Each number is 500 + 50 x the weight over the matrix's rms, rounded and kept within 0 to 999. Layers, rows and columns count from 0. Numbers have three digits each.

# layer 8 MLP down (transposed), 256x64, rms 0.118, rows 77-255, columns 32-63
480395526532594525488489533566477479490461453503494494451515576513454469512572387374480444426584
507436465580418458481417594427478503544543477433506483463495475514497531495427464600408558503468
504508540530450495538469543488543484474498483526536483451473445550494553433492535387505419530502
584442491411481506415573510532605455659567487549580454533527518508424477538481506583537520373406
530534517347558423535501581499578510546543462433462492491503618576534552493486521467478475498415
460493487394491567386521515447512443541427426464414519422509444506496518519449513517405548549552
544464479449529539474507490492440432532430521482442501541500569487510489532435547476408444514446
489446473460532454534518488455457491462487459476537489461523443501412445456514602491414475381511
485557517493559586494487475540518546492516556529497519516475573499415533507552391487447559511562
481532388515524564510497437509480478468515549602488430569546460494551492458461521479501480373554
484446590413461433497565427449483460510606597513487499526476543559532498507429478515544469544483
505535402508492452446510452540561580491427430475472425427410541538465495419485573510564539490474
548485582465494556429483520526496630483450466529532462497538556498531489397519462568422513525514
497496454533489508575531442546564483427553424475527466441473567497527498520522413573525466415364
370524444522483445459560372410523486526481501502442503510552511473598449503553499489567456514406
531444469453568591478542479446423481459515522493466476469449567493472609595536353541607427482399
453522444455552462465516546589573417543421528509570452471522494488525470490559427449562509428453
471522522508535586524446446541542454457548583509583469588549482450547486526491393520454501481485
472525481516460432482440459493480494418540585543538590595548475477586480507450512556615514488523
495567469505450553549457423507506514474504498472495519481455534534548466438495533520521519600500
474526486598461486505546497426520621555501515610523485554440391533500560517573514472386554527456
475458528493563470536521518595446563455471599459532523378540523490438464525538447482521440459527
557474613562464476440439492464478512542532540508446473580476479595595519459489497486505475470534
571522445454500464527434522482534505546493567474483473469504543504499448514399563507574462547473
553461564531510480516493523574516437612486477428516499535469502483505514474540531507457524537556
510482459526580516585415511481468469552474521578559459473531502494522521565542524555514519502554
388574445556425528467519530556495514524543498578585439458487489422434438506588371427512595474594
512540508545490525560529520548499527503469434521436479547444505555445610549481574517490500549472
439514509529550426540456515522523515461476475412413481442486479520521505507512577563561415487397
537459470412453482566603538537554500489474571482477494492499514533436564522551448464494512538506
500490453391547413386531418413484431528518544522497490470505462513490548581503515583519497555472
501484523473493509516575416417492490508490450456483481672421493493496525485467593559453431576456
492530491421488419513447504466454523516523569514423500529487461543494472510486466481531510525485
504425523533451443527530563411517439474372563477540447501495433522516405495464508479482486496437
538508498497625514610532514472497421500573569405474558566598531483488534470383562563523416526522
529517510459617466437509467572550460521518484603520525448488409480535459498492567542512578431414
547502427482453535384426468452540491425511409399531577403495360493615576551503554512541517497503
450522569441488461555517422543489475420502492519519591533482479552540425443583521563497496490492
420405457552478502551379523540514536481519513532514566459527505518425524471582408538528526517566
543555561435524552486487443483453561552554489490438519407517534521534561531505540416460456385381
553516610445524492564551528398505478484569428600546550447542468501526604479501413470477442471422
596507503488592573506483474536451578511505430487475510448465465507478440463517530343479539464512
458509533516538485484519490552572428476429527349531497429538453530529436494576592514491475513508
381561393456469482445572412516528603427559533546435480447514489531431510559581461443503565559511
525435463505522521564522518602516440451521495473473572592464590460510526491507470398472524434604
515553606469543472546552432490497510553490489455473502461457484535544591527461480478477637506474
558530523518497508521514456488489573541575600515486513503472525458540522537437459545568477534570
497482494517453527531464513576551481567562486511394483472512525472525483477483489485424553548562
625524474495456546493479496568593514534455424505478453532519576449539483459537508550443437499539
413459451484467541483579492430492455525513588440449487537549581451501477458455505431535488430578
475507477512473428565619610444460538519538420509489419566488426535574490511526532520582485570493
495483455457464554562403544472552479474475488394532492551545478508460451519418535501513484522558
427395481479497546464477519454457476510544519478556513403552507495474515443504504558600476513572
478418511441478502454449535516555487530412498462495479456543545576455574467528506537499555587555
533435539438636511467509392461453536502617570486575495460438522480606468411407527548383483452487
517559546640564449499506483567518520511509542448435490425488508520549557434383505470577489512512
496508549486498423540534526592531507495563524435459623546502471457523456497517576513559529457494
513439481552480562567480395427454568485520548433457573445455443473478567494534631543469527511485
502471455597439451525481544476542480476501513551490526520523530528466560456554366527524631411507
428434501570415543448387484430522534556486467540515412599507461480584462470388480483607572516533
464522551538505519455401428374449421530533419535448509515470546528538495542549590511524500436512
556610474500531480482493516585540585524542497579474445494486487495468506501481554534494499534441
489506517460531549506459407536463463481406507436456513438507481499553455517488472495524505526476
587397519447501522452455541559562452489502528500471440520606472555461451523523619451543536512526
484502471495449477437492468554533483487561359460499551416504486512502497550414429528458510469568
546539475398434597561455468495510521525455467370510523551493523530539484550473561511493515486483
450642537367559603404466516516483497519592554524511504503635456499483524534570431493500476557536
567401500480552485486425519546477492507561523406482541487481471496521554530465541477521508537505
576547447518552479588478472465512540507475464446554651482497546546543516555495458459546537504539
504406515502466456493429597485526437443435464540529533514542463483455494537569603521516446448545
471308547463462518500541571546419487443487495536573515519476605493455505450457412498495463455472
549570512417505467456492557555557506424470517446458494535400388474458565535397532481468474440619
633568398549475463457438484497505530450440462581469467541571549531474516478506429602541497475503
487538485570436547481521512599416501487423450478540448436495527513481473616557402442442531513549
510487530448509506482525506464517520456543513489585458409467557484515574509570489510452506454435
514499488644524517509501485513545531633499481487495515528517439648507566487400592564429514416449
591609568523562521531614453519544481541510497451487510495460469477483467495543455499500504471476
422490558589518508524599453544523499512568496589499565510472496523530432505495539478436561509463
508551472508508540530512515510494569504459441409442462517582423459481566507420472544475570544452
447426458511541507465504447499597545455499511543575499585599506458509541498496517524456485512506
511436547514489493581483506495492557574520520596458611471497443552543549492537500650501448443521
517418458429482493488485494459458462566474487414423438530498525434576499518534551558502455527469
407470595522574473515566408403476502411530535514428448596507618549466518556435479500469420502535
485520556484534478536542498475494555511518582617556404596490528465535536465437505536493498388550
478470493472419475470526500480476462534513396641553540452534514400476557545531526534491568496619
518569553495561454537521452581510532554546473442516486452455456556466516437512500497549530479448
497554476545481453538483476480432530499463437578518500530406472458463393422535603565527521507557
483522500500523458507468515528546423476460522424510541539503549525509400500493522441553486462533
539468515477448462510484467533517448498542434443507509560520450442438361440407478449602466476550
596573465571494424517529509519411552514453548400526499531527575545458505506625475543519468549551
439502426535556483564541468485582444450536443580551449535455489497576530519571433501477556571454
563452528483529459517492481458393412475545517441546560540578582511531503546536444478505476513474
450501549516596474516487531569530506551355482550382360534505584447464529449495529440512545554467
562532473462451530543515498537536532411481429449600485463488564589457496566555627465540419576551
541567471450480485566445498452509485518411549405550580405497423455455462498515468519431478485526
515530522400506546484557455542475457534457515525503457466440614489499561534430517552547485385520
423420463546549399548502388493491476517520528519566508429485623490495494512504526555489608440575
534524525381577507561536487416456485512531399459479494506434461524474500504483490527455441525530
521511559456475540434440524556455531513516416520490389512513470519449485498497460505550391515596
511475467480429568500394508438515444531486407513510464496517487538482481585599494506549455495489
452519499550553482480480512511468600591498530341558448512449515503480594420492534488457518512443
494526485539475425535521377500480601364534491410574497588461514502451459537480421503512500514511
453508494553432525521547544485505507501590480554574500430566485451511481515562559541401379513539
496532498490575576588529451549537491553577539575579479462470429468455521482530595483432518500522
536439427438560587462462529510512475487403493487477520502535459535423506462497499471559491577498
526551584544476503543538452497473487505487477447495505520448517443497531507585510435499510553439
470429419524472562418475459577491515473442453484576511458551590487537444550495469480529468536554
548582510580522518545515586517478491497557506494486445598475465525492493453485492442617617567453
483502530432539501410456562518461553544443530424397476506419581513530513539528513506600545523543
522457501509507527437427503476494460556529531410533505475602465459584457457520531508584546437564
554391428509566483477530626562524433422457482485515508551429528597526547428477526538535546550460
424488489559467520463448456475512487403501419554461585481475366514504480488430468477532562506482
581558471401541510465512520493485486426409577578525476489465516404559516441465375570449450423509
457480473445513606536550479537523489471597507461528471503440454500534481587634403590539459472474
468488542484461475585566518521428524486501447418516605472487464546501504534564453387491488537613
549595477524526510479471672526468586433486573568493503432604547501450483479486571559451546529446
462488421532531553544452512434416460421458521536513454448360611499528493484456534428581474518592
497551481590536512523520429523548519470436453450473470444616537524516533436471455595497487464561
524435509478454507396425402448552461482440455466543485504545378543529459493465524486540588460444
532472492509501504498576454486458392468511533566454596470524463464424516468449477447491524478381
482501481556486577552500567521501476615584485555430488422454564462604513477605443496527424470470
384566554469527542440584492436435562562502515457569458425584573490520485621451541449474626519502
468443525470498442533482454491512578546552494385455473479445517449393461523552519528417499518490
456542486495581542375444539428509583548533411540473424474489410527488480450607424479451542520447
426522541538536417496472487469543462446410471435475548544475426469516445524394503531398492541499
599596570469527528470521504523535527530523470559514448558520478509581432447499576490583481532454
460527473503422444543488445430500379409570525546460445521479468549596528459510436498505542547380
475451511475524516571612444436535494537574562442526465508433474464474522466599545605440443438526
559490521467536456535517509527481534515465503586459546592522530534584480460439482567476514420523
513463464460472453480450440496377450489512557491536498419544470552493450538458406517611442518531
536518457556554527473535441458554513473518468353482469535535495420501520552477516485477522454394
538467472548453490448404547540469462492478528545548454496507482433528441438483527526575453510567
470531417545567528447512510548423529490456558357511502534494564430544536499419501463465508485537
533548492486513487415507493565476520555447538572490463454505489500530550537521541450477512461480
442494502525527478538530394546465517569585501471417503476545462425492490502522527519483515558529
545495548502571429539452417445471501498540494551473442521488429378590523534399593485458494525457
499500460570515527487574500489489484472496515497474510485506557492579412479507481643563493504421
582491405480526481542522457573514435558515467475459468487478414532520503500573521532530481454485
524571457460479559443511499534534494487509514569494460559548496566539598455466603459514505448596
585533568421469532524441561457537581485538406573486402562499556463503459489484465507561518487490
500470503453554493510397524514519538370581468428487506416452492449447528521447443473626438576477
501466464489541514443527641377543579545501487516507552464531503468477502549520513557570510510396
504535483495423550500466465429489495458474411401449500535555513472546426541476510486409525464575
428498479523401441556509523518509547514638529471469528477487477488458424458471539552526451519502
545534581551471550483511497533512598469504451622506478491421527495508484454472558485512421527429
434487461504399467561475421545534428493506518472471531485460496478527432438473502515451429373659
467477468508529473439427497550483454578470498500588478558458516459530604427484516495487409372595
467524492524489545556508435457440495461476508486520513460541420559574510550488441515457534461498
410489538610463424432542526468449552539426552451435483498546552480504499473411483453485563446523
501508480434562399412535616601469580552492514428510453509513453539485396383463531545585524463413
525554482434546411375476552426513563381549554519506501580473547492515397430443478481448481545558
568478504523543559463521464446496502516450490432531418484541478513418526541650527497438550580429
452651592418520454548480500529448524491531410487447534567495448514435550510489496418498445453452
536513454537533489459471532495540489536467539409530545550479510541549519461445378519599580498562
485451507517496518411450494554493501459487587541511472509584478551459452505478506550584511510546
553529480458519458566483499541473447617495478431447477533589471443404526524555628570569527502538
499471498509444502538464427411504499542576461433462564553573536508557604530564543437551431521501
568515480525457488463554519486576499520509657471484550380473456566511517406567482518465529459599
550506467460499466481501463494514507462539524577586611452421434587563538489483475526441481528545
588443467567445464485482452518507529476529559550494484517440473544453414459552447520443511556433
509499438491495535456556478456411527484384611593475439540509530452490429528542509370518432573464
483488528508523494445475440533464538458398520550516517541505501555510397534451567495507442450453
524465530481536500365441604571527563482417464519464464530421482484503469475509514509507522455497
474569536472542487650486496454445534489448526461468508592472516467510450526616522502535556492458
493460571476425547564494487409539526492489538472468555488427603559476501574485408456473519518515
468515494405465449475471554426404451526520439401540495518474511547534439436501501450511528513557
493534522415480413527551612511547511497508466580506446548459543493424448556501466540520456430488
464396469492513516506606440453547512509431450575568489567517381552495541577486530534540546432471
529540511544447453454488529469458507462499470492581448385560497473532497411651463498509537514428
516585430469422565433441508483449494468440487476377507466552556510519459513486559534554547452483
561475535544484542507520546523414486519462478502523492475546467519536462524479511550467422496549
543597546530398450512486527542481436438419470498460450472474481510523527467520493483505485530506
558531534505496458538488416536520556515440550415508494500493472551493543540498493478421487524414
524542538567499471547493496413533460518535560408482568556511520471543446489507539571454463442553
435489595493551526538524410451472603487454550597449560548443540458532381590558517498515466538524
587496469543465455513427478516473594571523554498436520448497498513392535483553481530533437477522
513503519525470498524524432469588526432426512590439495463382485468472429608539495555449536537451
590461421549461590430510599592535559523408490426528500445510476430433529460450520514513545519383
586460495470643525464423482476498526512429549458539502571483561500462458483541501507539393550498
# layer 8 MLP up, 256x64, rms 0.118, rows 78-255, columns 32-63
536436441586543472588546553400394511576531563421469479566489552504526560520564573601481523568582
480535478510517446481490494526468508403476534408510503522587467488498512542526541407454512474501
480538513491455460542461558554544449573526633672551609539510506493490435530487547491430467443537
494464563510443561326492540600429469548451494589415431544597474578456521488522500459568519541503
569533402437486590615549539431516475504491527594420511481507560484561591433499504534454495524593
506530526504460552466466554608527528539502621474500567466512482496516492478440526493564515480457
498587642466522543513393462562453447511538568481407512476463479528542604425530474520464454546512
547497482480516457451581500475490424471603507404489510462484482477498399538408607476481501543572
599507520452512461370545597529510484533518562573458495490522476495521547493521591435534428506569
463536517468505572540539527594465487518542515551514491461475602541552468430537606516523501558480
429469611516339443518491460458434446451594481480572458473503513542522527532455477554464573550485
435504554514538407529529510445482457546500559518566470503558480483510446513466405516452534513518
536545446551435449566583547499477511523501448561491519466572600449477488448457602471500446471463
523515563523546543494449455476442568479497503410436529554567474614488473502466432537508424487543
433467619539489523565510498517493465540538516541403502478587428432475497516403599514576480498521
488500564508552532534484533482409561468364551546440477607522454497485557440492537578487549549497
506472434572459516588499537426507539426511589490480596507442532558523491601449559430559464574509
573445539570520538525537550574558501408497555436406495529502375528475570418477499525472465582514
441476592423508432476493505559465570470561454617459516483523601619469420531580531540526502483533
479457527521596566436444447495532378440553533470499517445504503407504487489433525537428518575581
465455488548455580520456523472577511503550523437452532513413455510447373508513510495529519514451
414500521496491507467490467529467485436466449604432531517526557483526492463500549498436545468466
458484521568578450511623441520437429475496508526485495561540500546453535532534484529422570476497
553543485484486509452508456486480556506452492512466510398452554552552457498510502408538563420521
575484577485498479447447477479440537534533553517519558612488526564525475478408516515453559422467
497567543497436395495538518546430542521424522450483477563488571487526474558507412341513438660664
457539564495478378506497521557489467595530501523578495483547448540529506490498499446422537448519
551610433398437645454517509576484450548482528520484431510435427516510522508512496469490534556518
559497467513438483428493441462551492460500547499466388546565519548460462499430446536527531520490
469601387497488532449575497521508405455540506554506472440429452449513503474523538426428546536463
514447514515468560533526509488481437455536517519491627446442482540539428501404409531482551473431
452447505507496415513486572461487445507485553435530600537601476487517493478484588572485544545501
514463470550447545487494548527489514392459558466439582561526606527479503490517502542508388498506
484573533418399472546475397493435474497577509483466540470458425529467528545527592450514422446479
559487510457473605523548508534508522428524443467461561565469582445505547485468515533419490557520
537503499581472489569582470562452518425493404555509459557519593579513487382522573409477446511548
490515466446525507486535455514513485649481563520476548495503517445522493560538443437488549490506
475525482480517556531456509508477462522449527523470486587450534486540429425432418573514427541550
485579489450497575526560480480474531494509499433414390498469547508471423415471586517525453513466
513528529529590428591547536512475495393447550440404546552513518487564528483539440464440509572492
514560519464539515512441416462456486506532628464551491484475476524499488450426553478444466588449
489509498697452456477529541486509464465502503510443307470475506503494491443495449489463508471502
385633533393503481485562464540513578500608488447461519555467453525449495519452574488572442484486
517585491483578572441529503496559509406585491383439524542492478485471438484496519475570468549553
516519536545519537525460337527508437553558579497440569504509490559470461537403470495525503633493
572521408505528525465481458489512572455511573490450518507489519526488506598443464571550486477509
502523437536412567597522499525472505499574520556475421537441426614607499528519512497483480481450
505455529599532388506536483551475489566521518402464422568545493516557532578497449451483510523516
498518590452481536556561508440580442597521572526491509562493564498489524526506574466554470489548
420568421584452485543465576552443446470520528515487524488432517498446481492428542470556515531483
494502517418489537517562507562444447495469525478557542615499509498491515466449492419471386605547
519600441550536437507493497494547526504376531453478481609507530512451501483492469438449565534476
490546464598433507540522488606386488498430525429512416511531546444536516500512523440416445487516
416510497424444518561564446589459449463571526438561437469460529468561494526582484458441499543565
535586526463507583496494549484440488473512501561498404506554485477511544439558437452545523449542
490467427445475494409399435489475457505530524548503470509548471499567493519482561444445487567573
433538469543485578543504527490516533467519530588445532485460489553497488509484530538572525510503
577438565584446512539501536550363471487514515553443444524500465472495487430473525544415575540468
468561459478503452482495465587468454550433552476459503459454425565579472519449418525422517554537
501540521554444451572614533556441488485484591513448502532536578461545552525459436468453463517588
545555498572544444447610493559452543488490531492546494554533460541377553426586499482506507435465
402537504503418480482533521467527493501450525503493404427523508476483460589493500489510527552532
438477511516504466471526400488531470485420582559466476500458545497376535516520446487470511411534
526527501527493554474565505437523545573586492397562572546595465548539524530510405504459584463507
539415502410490519492479522530438556556543574420451447583514483521516531471564475471412486545556
583529435387424501523485405581498467577582539535525512438498605516500518489527547468466601501494
469515471485545472468499496637528496591507462547484539463441468485581443431567424441446465518486
485493492559507570371561619585495562431530479553493452486539552430485449481504393424446418535517
559572524442542564489523430590508437470488526483499529465523551476501567467489483477433536517461
506468507503532539471563499540415543384458511504467428433562366534524550429527489531445520661485
581467489475548424482519496593578418510517533496536505511556578452432576437434534558514500424648
579467446483411563599474452522479429514420474593485557507433415497555552486411539523483598540600
437455436519346469517525466532433528508472527432466524491563512425546543593487476387393490436588
543574549520459473514571549494480517547494500511524509472498396512494455498384505459487554529520
523452483510475445420550470484495545501485501608459487467416547556627518513499382485444531585499
485498473600458556470509523562415541476516538526482474543555502522459496511478536480547543534438
500525542520534486516499416502407433447550473487451456430530532475390549460468461476436486518437
448584626512468513605519405505564444501502523485532542526448442502440497479433528380513439501496
461462425511439459456474381452431432532495455573402508473464440581530418524514475486456534483530
531414516601390414597546444446489493451484515463474536500497532483417515543433535464453535526518
473506534447553478539537441539506504458519435507398395479490486467468538502555522425520449557552
437503524611501442527444489486501418502486522576405494516441592554346530480447552511578502509568
474611481487457477490464415553465532472489434482484513437462515580467439450510382419489489477514
474525547500425511436526553438391452557547519491507496537409494499566477362560540525508581523610
464497478569448544512498507486522550533432577498486510551550541439564508494507503525422519448576
524534519507440568534444415454440504496501522565491484505460589480406533505448422512442487649519
488480491516558535475516547511492588507444484529522488473502429552507475508534561524466571498480
485584493431489484499476519564501556457521512547490416530536479572502494529527550493547594499502
401499463491431526516473521503492506483464530566502452494580549554559387493465514598478426454524
511486499604460607559553538546538499522589463542485487483534506560477475555461493510465512628449
527490501457481520399513481530529432620520543541408530584502450463558541451528444574586494517579
501468484488466404489506517511567427498410565613415514427529440525521557524414528463435537504459
446513420615422393507531525556532498470505460558494504478510484565486583457474507448561577573567
528465450470429545518496599532438488496493501491441522434474464508464443522519525451517546491554
597502502618420477528550521515520504599477517556486416459595527550465574434477536582448497539551
528468499559467471470620469491542558448475456531452436461575450568478462435548549536433518475449
520533441552523510516549477601498477490489500492542572439476509549455436584491522463525579465519
401413436390452524456518475542443542505427525515486505549570485513563454445483487461479543557543
478531510549466563531463555479577518518504460594495497531566472508486548455533523570488404563513
523548433505439522436518570529505503505421481509505527509514489485468433625513515540512554498484
454442544490410409482558473482525527486562413569611442525536518450464504443522500515550525422501
430468490567439415441540532429543611495534484540518474516487403611542494557420526507508519564548
462484499482475527462501496382470433464476611537572516482456542532500496472494541412548535533499
472570426539423503542560569548427521566557464565416484512498585464469545428562546558445522493529
492454499475566544566379569551514616453440562477456565474452503452426427521462484521416488559507
484429567496546491567510537591423548401561491550444527505525422520482460442413486491578480545495
613491558447506576440486475503477498459481417582480419558514479423502448447525453504493490559589
407476496552421432478519571456477554506454516487496586462445418518393540511467547458441570522532
472546452461533531487510463584526462431553534448523364546578538519574557484470504513459445532454
472618543521487553466492498520515637464429512449454535545487475559622477475549531512465505455437
497506497481447431465471519499525550421463543450538479621452500575491470464530539503476562509551
484589497613473456476458539531520483527499622525503552509464569555550561572439499575418455541518
527568398416523521501533499536546511477534484490497542491480544571452497412398617504339510542487
517526544466587506577503550550471482486584562438513428527543499495514520463521539485543525502497
583533565474368526512580529468500433401473459501454395470574572533386469537475479488506576550552
539533486458530577537461475492427468501432529535551539501480504524464391495494394511406518495538
540460393509515465424519505482511417502513543440440535604496517495502517473550530489478523453525
418489531531537557573511536583428519394441543600453506482526611419515524523471539424457543445491
522606538490476526440601527423540460513450472624465462518484530564508523487522523460462518550460
508507481544406511612574523524443470568464489539350561439521509491525493500447568603509482529502
533582492456512453573538485465545543568420564544525480524544545491545524453496622495490517576474
477658512453465462450564482466517551497516528532410467532396504471552449559337493555485515477567
498541518530482546556552489598545458465439467515472455520426506474399523485492503495600526480570
425506445481459561441533510492448515543580503554490442567568520524466475451530561453487529385486
414529491478443487548477495417453440501517597474556473499534530498534441479434510497518515502531
499500502490485451614563442554446532530572459428439380506478579539573397427418448472513548519527
467549409478486555427526573632383510434494493536449528525539478452596436505476584464524451597525
489540554521480514566569455449505541465508534527526550484483508633580501566529567454446534551567
515436565526471556545511437399451530544515560525442523463513482592506492527542431538568513519526
419359416558486569493487547508491472428484552439503607511598475552505541421525554522462554473545
531481486533482547494507499404511507426542457493481581583496463529523474498469525503459580519475
547559496480485472583532529582460476442535447539399450465538484569529535551547450497574484526533
386499510439472535451512461529486516587485608545510494488538408555503470460495479531481499536471
525433459487527501480497567507525465531475527406475449419439525549391495475414548524519499537551
506492564516446462485492536553490454520442511572566468586535567501572432600508416457568503531508
477568529470535479438392544546455460516475508492518479567505421465464474507463479449482547493522
545427526497448489516502453537520474505502660450458488422464479549467608476534428524509517474592
467477552559555496533584527433487532506503546504451510495470510525572511494577531502597533435585
483521504419509509507583461521425485508522471548440385552439577562494413395527513517518526531468
553532555500496517500550529562410487655445552440496441564552494520480411487485488544453534482524
464464500444437545524584471577473468523578552511605494438456575515503450506402506478393534558551
458514519390548554519539597394501456482505554457447556539493578574473557471446408518302482523536
531503537530516472442489537530541476393528471515557539495431508501474568553449412403453605529525
468424452431596447537443403516471436516522563518537530483496494537472508484519513546455480508616
470541619537432529584535592477540505498456518515484403545503460494546546477515469478481514501530
465465525507503435475580476543536483513565533480566442519538501453520445481492571485500564488579
579430508547488537471518624597464500552525490634499524509519586441546437522446515487464462446530
414431566472494506521593470534545482395358576500582521547482519493541485599534455496482439478492
462527446493499428539489552416484497533400567458492567559507503492598514530490440423471481567603
490548467478433496475509429549518512503517507545610568472438541516490521533444436482442410492478
427483501540485558491526442445529529486509560544485379454559482474534473399478409439414558451497
464501673423488519507494559426459494537544492485431525461530453474480475584488488466445461452540
542475565471429479500497585412434447506494489678499536484558454501561430494481505508463486568531
498482544524607519489545544528465503442569413536498524577485565525577536513474508488465427484572
491578500434523507561596484431466430566498493457512604502543602488549430521548480499496442545510
404561529488469490481554522611564455570553515492482507461551429526586458531484590443523554493525
534503546439540432583531534508371533545428477486393556515464529476543542548540458457480550475540
534592512496448502439540468519530580490460469535455427513519527523526493538584615526533501551432
609491491498438518521589468551536501512597559505471473479475518447474474494478479412514563493512
416573586403571523522502395553464388455541526551460470480532488526549501451480554460534615465504
430548612486531507430525532474424435592407504506515509488406566516540525502578413479499451592509
549493537501521545456513437437378504439480555576544473537606499519469488459410506571511476484514
600518548555516548503557495518465522505513547444517513489508597530461477429354412590431487461488
516475495521407502510505505466469513539549512436445598505537537517564509503491464430485515420515
504478485508473502438559512495481557517442494582546482536517532403510470523523447462401585607517
510514459488405497460586501436536418447551508557420528534457492513542528539476655499530468549478
462480598567438487471512535465359482487474507437484480498456536568454403489510522513578521526494
387555466617487480513503421516533428533568520521411520496434445530486508586582475406552557388448
501546510501504523541500477505541549553490520550381526445528534527537572450550593434479561500488
479532511526505538500576593496487524499505485514509510477453562481519569439460531542542442542530
500495614477578444517624495393510495502487511522509509483620572355555539423511615433542551512614
489449521449536553531482523478488421450416496494445512532515496542469538610473514511546467519439
491556520529505557474422462515467565473533485500437472455478494500599554488432492461558474548496
480571543542475421467548530613385410526386566490478527456584497477511489444542425558582570436467
502490572452598587472559518522487404442483482511566482621547532475444556559465513464558529489472
575527523482499479490518418459465460539471507515419529540471543514469513560414400491465569541527
343652552429444417485495457500546436511607603460517503561483559520442460492466465466429494533529
473472597560443490488498484462497435474437472572462473441589458573463498507408534549450528448434